Weights of a small GPT-style language model, trained from scratch on English Wikipedia: no biases in attention or MLP, 13434 steps.
Each number is 500 + 50 x the weight over the matrix's rms, rounded and kept within 0 to 999. Layers, rows and columns count from 0. Numbers have three digits each.

# layer 10 MLP down, 448x1216, rms 0.0413, rows 165-207, columns 760-911
524460482502483572473586532488546477505573535568526467487507437461477557495452503470427449536479527442552502494445527502459506461496471551458424606543598548473576537481525485547474519602578560495484447480533473492504595506559558440546561567516520549475502547446505451416496479467463503514494454441519500506443474555592489489531513505489472499552533531589447515562519439511464526598468524531445470433566515523482426527506403546534525495495449486600514476514
449469505487523449496530552506482476524550591518417448443495491502548560500539513497493518422520558611466586543556541571511622445525542470538489490462502406683502527417498598521583506428464470432569465478533493475531546457375471393537442481557389545497464447419516517461539513488571435547519456553399575459490524520532522472482584529576476477414359500504408580569546554494495446427418551552556479569492554500471531565497425416568440551484567515495486524526
555490525543470548551593538575534518531523545583546538513606510518586543433544455537500509489495456497553453513458453433534533655478488449474474492577589521505554552416435538522488460397482461619469531510604490501435474523512454533515487555409488508485418520526428494532506480508473598484567594509536509484452576420528565581412516526529424469481535478449423518586443372438439491467657382523514505491552425582531524516497465486493469412585400473464476468491
436476470558502540527588438452525487506517455480497517480536454463497516532464435474499582456404479506457534494497488607592418545558545511459545471435589489537488489493510415567480494453529601484490574540593497411535536555414490495477498402506489508477434522515379478518590414541506562541468438510445496441553489433466429497446438423423532484458545509458533406538440429430475633499469522459618459520442506545436528472505495410429574534443381517397477573479
526464475572520607441512477458494541492557442475500502478515500415376478456540457493450506455561522613521513424493384544498473509545508451598630469475507517498404504515472417468562521458491508563595533432511521470505511523524557543440450460577486455535483502496499491514466448418526455426504485496496489456487453498543454389540472537441517490490510459603630547534460515437451501505474532554464548461503512515488407530558452497487505485494456554512439496530
438430550522454539490488439447505570478455545576561454417509481497528562436553524433560513496546458477531553404506520529452490507501470611491499507488477495534486502500557548476490559590417515476472410539467439444422437576444502486447385470580439531532521511485508446498600529492465369462430534499437566476524571477508429471575506575456505548534415569493469418550503487426404519651494493554548499514572522510523540555525473454470515546478489534542576492496
537559476528523433454455536444495557470472442439434437550560503460555491569504531437459509454535511437571512570587420592483569515467445550518475482538493531445511472470547437460450565489363470525546515394488484484564486601501529468474496466474452435454518563457485486479541525516510496504559600523531453468455530452470463507558484534476449510514534609491472437558482492473472517507488527512492445435426526507589509533520554444527499543440628504505492517504
514519580431414473507494544580452592508570509442463466463513556490518508473530461439465496359465564463522525470450305469473512443468514457529443467489532530490558365521484447505518491502531566491514514464508412418498486477535438405484456421538577565576484464516563542523415541556472441511490544552430528495571397440514422515549539531399586511527602352489547539570559467485506450523547534569461501443396483477468457490482505515558504491594508517433523503461
466550516494498575440564435554587488439464563430563472482469490540494499526446534447453491454456434497539497516461423437422455546452506462544440443539504436501487499533508527521576497491527501504535522607485521466484431519566424453478441514501524549593545504507528515607548550438546502485547469519504528430479498564526467567529403492549454506457551504562519520529529529502458524480503627507533479493483567508597443533552511485495482516587516611569494495425
482521484500423449490443481543489484531475460517432537495499446481538467522512489509521453570444513561494537521539477466437458512561452483481431521533522530488502547520459537525457506471455431492476468561544492533609477618555518579570500487491476544533493499596517535382529500465395569481466590565445494456506510483509525482520542511492482568595516577456500535492559488490541385492503546497449492501504457541632582495364580416455525541536395532428498477459
466442439572511513599470488532460506497484575471552496438558435493571498425471470543555546570485517426479571537453563523561476399464489470513502464533434484563405569525430484508418512479570421587476544524432566451603568455559443516465513414441472490522522452554503456550417559474558594548573555629435471544519538476432480518507546465575548468553532479462544557663515506500584531622519445497550466552439536552540505466398514520447492502539495488522517521490
487512522443507574540567463476492439607588442452453485490531518419429457481635466518561450452523511506469537488462495509495505535420435523498503520549574535587453475514424598514493545413480495471500469508483489537571587553593418454450553443458394445531530554513444455594536559536470539544533483522513572412548497557456518499463524520508545489500502549411466485437522453474402516446469506532464470573490559534476498545474491514460485459528538574502519574525
521419450427528408492444522462485513385561522496525466525517417477455479483476475471535522510528601458478510539489420460525477477640471453433539508518477472528482477542485527532450479502538525527596493477543534473408507560469494522549597535531523457538502484439440500504534517542510536593465469589447461498524510499405442554463572504548489532546604682441449418462537504496620474474517463565493571502543531443462562499540459541521452461430487439498557476487
438593503454508496443462489577507364482533411518554499555506517373553522444442546489659450485493506578522468438461501442541521523429447511440459440555480570475473500493485441485557514529506588546528513599481504485518499499533380533497556428561506587540563463511540436507460628437514472535593531472432581456445433534511564496455380500539431508505495515468404550459627539536461559488442442587519557437541438561472375416502569518544546520506506481570464516495
543488425531603522479455486541532470534519444492563462503484443578516444512482429554499562530520554559458446357599521473549456433448524441484428539535544443525497536483491471521511450495453521481471504558528583515436483396494423478476519520503531520461478549446463497454522542458535546422475538553562438516478467449485517457520476600511510505496455537460461464487494475592520457562466477552562560599488483459537497474481474544548498478488599495488506507542
479503536479519392481458527551654469576530501535509584508586479474544459422483533556491527504415602533565458529529463545491522495518424483457457552506499569509466484402475478516488520594528522503527507566501467555459482471514522523499395473540540402588668490500504591566411564511471489437598414533520536504442472473458488479480514514447480508522446456432512488499500529534421613564481494514525505506521427491510526406461390543449573438591468507501537430488
483485499390457451500477485514522544553496517523437584433542498502511513468543476505539538506462561429538490581439383537531489484515512484518398504453557447429538578557406487548477500499501539499469526453515499480543512593469481507572469508534582524523616548515481491527455474497509464501580557500472493501508489484533466531473471486551516521583624475451552492526467485569466501445464537549580626456558497486468488427471531550559551513494467545468430431508
542516456425508453524546477528471426416635492545424532464486544437457583518553493523449506476465501506479541547513475516470549449394463525618503487477585523467579494453531462446521468615496534562505587551426541493475519513500460467513550454577539508499606503488529502491571480499596461563525504522588498434506563518409463445513472567489414492418503539469494517500504533545521480518469564493502527527481449512588521583487467447484462540527541502503533482482
480416519489513492515500549516561581461517480492508514518546553498581460346490588433447511516479459464492474524457510578518538539471551527567514544397455443571504508502392637544524572489533648500489553538527467496431552581394480562480496540545491462583483523504533405429458458386401532419593524412411498491473520490474566411592568476453587616569461573446477487443461515548447505464472474452452525520541418478492515471520436601474518471480476510572518528547
603515434490473472570494434405568493546569563515527532536531527414568459555481525454525461544524485496487487482573484511502465537587461466544445523421481482435441494485402561564483485535517461554581584424493477520426472415495515458516484474472517535461530407528512541544420530469476558497474464490477528549511516488525549577595502383513542528517547532466543466531493418578478415457508404462493517546483498479513483477472530447527491435547522490438535497517
448514454589485485533617506373476483413534407481425520494470570428527460557494491497442515444550474536544476544480503465492516501478474493488511505417554462478502522545526501472502538423465525401529558516407580440444573438496456480496512419495506489436555573542492413482500489556528565465506465441446569493521435531483521487515514588529567525552520532598431494495499517453465534472452558480497537459577535448508512501468563503538512476597479569541464471445
534539542405467414519470559563450451528586503522412550510395448503436461484482507467561470490476607552449518487478496460428484596432488560513617595552526477511594452502604572537559555538486524459516539562417544545547679570504535540521471524563450470432498503446519535531474506479499456474465484414437493452482521520483462440488457523622473551566433397576454456479482475482542528535480535590530479547306539430467537558455562509488453487510489482460473554485
467474566471526524514497452462534513525471504482451523503501438373470470555484487524525661478477515497409522478545557495537478445470562492482494490456488591498478533563515489505533511487502507451569524494576466457519527469625478539489553404501497543526417510530463417541532521492492530502460433520553566463520405434518636481476474400512528505465539508457477516479583532537554555446467382549518448437522525457434457542480506463471536375461366519414446568521
523467533450467438526547525472512536452501533489564538430529533528529472445423390510429512468493508441456519466529610566569507466505449511467397537563514556505501425503486442476508508407496518510504571469494435490543477463469460472470545546560475536485563502511531485520537410399507526515470481455501517448561605520495466461600471483470459441503515520588523404481520464509445514508494467524531508474585468488452473423535477497441554524381563601544597413559
497512504491461545524476521538463376413504456430468526384543454558596542446489510536476536465566517487515457536478433495473589435456480533558437426451519555434474538465629492539459505495489492516562455432510473544505565432451489492489502549510489504569515465503473415557451515426517471519438405470608512464475485546540499495579460522493392532515521559525482469441493497457534502477523525530424526528435509529580476548494438418513493482527485438474493505461
481520507504499580516558461436508514495581478500537449537506591483523429522486485464469509458562550527509546431462398446575538482551511538515465519503480495408514474484454558525531445478484582518561533533477520479497415504488483410542454478513514447441462490410528554564494527515532452427502546518458514484430515507481599438515397415524505528461489514581494485440511588462420447515494494574575479575455522455463489570524478489471476463641421528482452512480
497421482558479624508551524477476619464515488471591516457571481465530549473497493466458510411543506520392405450450611537501435477467456463555447533516556461549568418462430586438392564480578645528413501468510521471619437607559474494469418570461491446465517516563411489528464468511522506524522475409506489487516503527547501549441554514522399435518498518494418544425440526481453474515522504553449493457435536548465468446406547542513559471530549608496515465510
552516508591471487511497570576560455479456545466529496497491446463455426513488511487561520459493496520518538491527476532487550413519508528503489505394510505437446542444541527473557439473534473402549464522431554529506467551510499466468444559424551513542498478415496467486581548583460531476570429482505547556507488619561498451501501568496470489556522448493392550529434519507473472515539544437502434509488455456526495547532504477451478516518491466495532511539
516464548396424435503543550515466385448567537463509507524487461576472533456527564498533609564468463480534570592514467563519511417487532556446445455465478502516502589502413423492547483434526450554522498532473500531516489387499529491483526480571516480500468490442499553467497630538499418423458578502595461509539517480556472560552490474483544495476442594487449506555483490526478490536466519424501505503561520575509463535479475556544488511414514438412492437542
517523441491533475538557487547508512525434523499471502506518555557501540512433488490518523436487500487597460447485619484459485519537586468511505492554498469459495485552491498544525407501493572497503481496477576425505490570470516464497505495510467521430447513517519472483443477523489499457467480502532537590478516525437496461538526452464494548532468539447494539569486481543442485487516505518484585555448526531558548537507514524458568532486496548474561530481
493520398518453459517516463500552520548499472494477445536470498512485621533525540481443469541537457484438511416502533506528527445491513527530477428576466539419558504479528442413466488475422392435542501549576517600463488537547491542470499425468534465516519515477589445393451476497506506463533533491526519523542417529374404458446569505523537437465536489495433424468525468516551548508494525468552474461478570440516489566434466567533508582584539564488493447502
593475534503574416578459613534536421528569545513496488445476489590447583545473450586495483486495522506535473564505496480426587426464560518500454479490471505507509439445442521390448519448440502459484506510466448512410522515539503539442598449592455459427465355429518465464491420520530606552558436493531486528439493526586440448485462499544524506397573487472522446535475512464568461461525571496463526509445515494540511519476489508507420406661503423556490498522
489487591519454470464497479497492515489475450503379454483564546530480528494469432453507384558481501431506383480546524513496565371472499470396635528471483485411483526461426509518432562451436449501525490531503566514468569407505497410409503452482522448412423503406501486473541536499581515468545500570541495521472467474527541594503426547524509469442512510459487507469545353577451465517507598488442597460463563406598543500532522527488523555598500541533539453483
414492396582478477443471540563492512419447567543554432489430523544393514573414572412468449427555485469526570615438489512465623466523494440537533565491524477497590552430570568471598568436470487491445491458497442596475447508511562507497415559408501445490520553481451516446444449530450562500399526509433549424524431397495542415567497459482498523471517514494531539396494537477406470584484479523471479520479570436450457499541679520464432526529601521582395547584
578524577481516566487579477527539483429540429480471500517540558440397491491529521521534439445552484505589421514521431511508500427511425605518521463497564514552480508528443626510482459511503492564573581536521449526465485643525413428527459392482506374515481413411444537521407564550481562520514435573455574540457509485473485523503439458532509509497476519476535537554538528504535496438512526507473440528438510516566540550503507588468525521482539591496471460427
481426606542584515510537483516494513501531551438474465502576513412522488450523543417536477495546483516523521570465530430496479450471468532413518588446566560550402463526501499495507503491575412463537484516443509546586542563517477444533511427516422559574458537424469450507539483551543496467507570527523513513462484532531482502465496565478523491527489426482419520496552502485533483437499506497423550555503542519506546499525485491445469498554521508462456545458
518444381415500538524563539483524494469500450452589444437552543455374493602415463592455518550523531430572595519531434526564451554601450419515460481459419482491506445581514550479414522557445409516554531533528480417545509562491438451488472460510483565494537447457493482524555526474533536506582525452480461484498542495558482526462600448496460591507504546458489549516571486537561505561482528530634509586502479511496460419421445531551414495477573491510530516440
563517450445551439493467563550542529509493471549511518484552538582470524489562496491432622454556539564533473514473651527528462561483392525456473461572443518493618562540483482547545440517469471453543562423433522614494534472534565501498436461456504404496470541484514497467479563463444379404512513447581459449539521468479566466550542499378507545416542498495490545510520488533448533460487500494515488451502544530478534491391535567528469509461513535587580429508
446516467493489466494565530475533508493461474509492468459413466424549432486520515536507514464473485489568535484523484485475564500489507466525428480552424527505490535473604475524461451487564493544539569461451542441486502450418478517541460584517436464517494479472534487537498529494492494499518527505463490476491494569460497432534451494584546476506456555553552604461523524551464560484496492555496483653446502566485514469372557525519562553474418423495587509490
460487585474505499469546442513441545511489547488422544558549413411564523503430479496554623527467489533499501507475554504522475507521497572366486454443565598513441519465571575548444460521534547522466494562506496530494586400514416498477483501427586496602478440501467504499398509513475549506547592403486505440496516464537459529550501519489499483527385529483537463576493476416522522476589474534590521496494480459531503527431520476529514531516564567507453462525
514534480549470501436454461478434517486481495529440407514446523589547538585599478476502535541488560473532510494537577513562467495490482503460580589494568504484543491422546491584543447443486501482579451442411512555504486494353476526492428532442507450549578442428553541490574435606505525451517508345518483542476488454536591539532487440525432482465488533551506512492470469441563517577449560559470487454489421588532455523571540541532540584436567499497442489488
498480484508551497440550545540503479531523492489557456530554545548515487462557498463510474527525523475518502455518478453501473505370519481470560444577452553415555461487488505532490419594495563515505442501465411513507413407488430380527535454462421484525478535491519591535527534506502542471444465483528532449506471512539537430512467452487520499505401542524453558507502515526513456543469544540524456573413486536676457519466565509511402491573517547541499458481
555528468512545516453539486438478447531570553478593396496563524473390628441410498493493578426538506421472564495507512546544522458503452464512475480548434529481387461441471508481401450516473496396415459492594493424517505492541566588565510488508474507555479569564506472531551505532490545509486491493556551550492447517493482493470533415472535541520492484511511550523499496522481468433473410471477557559522466585465524490493581561504569521518483441526511546460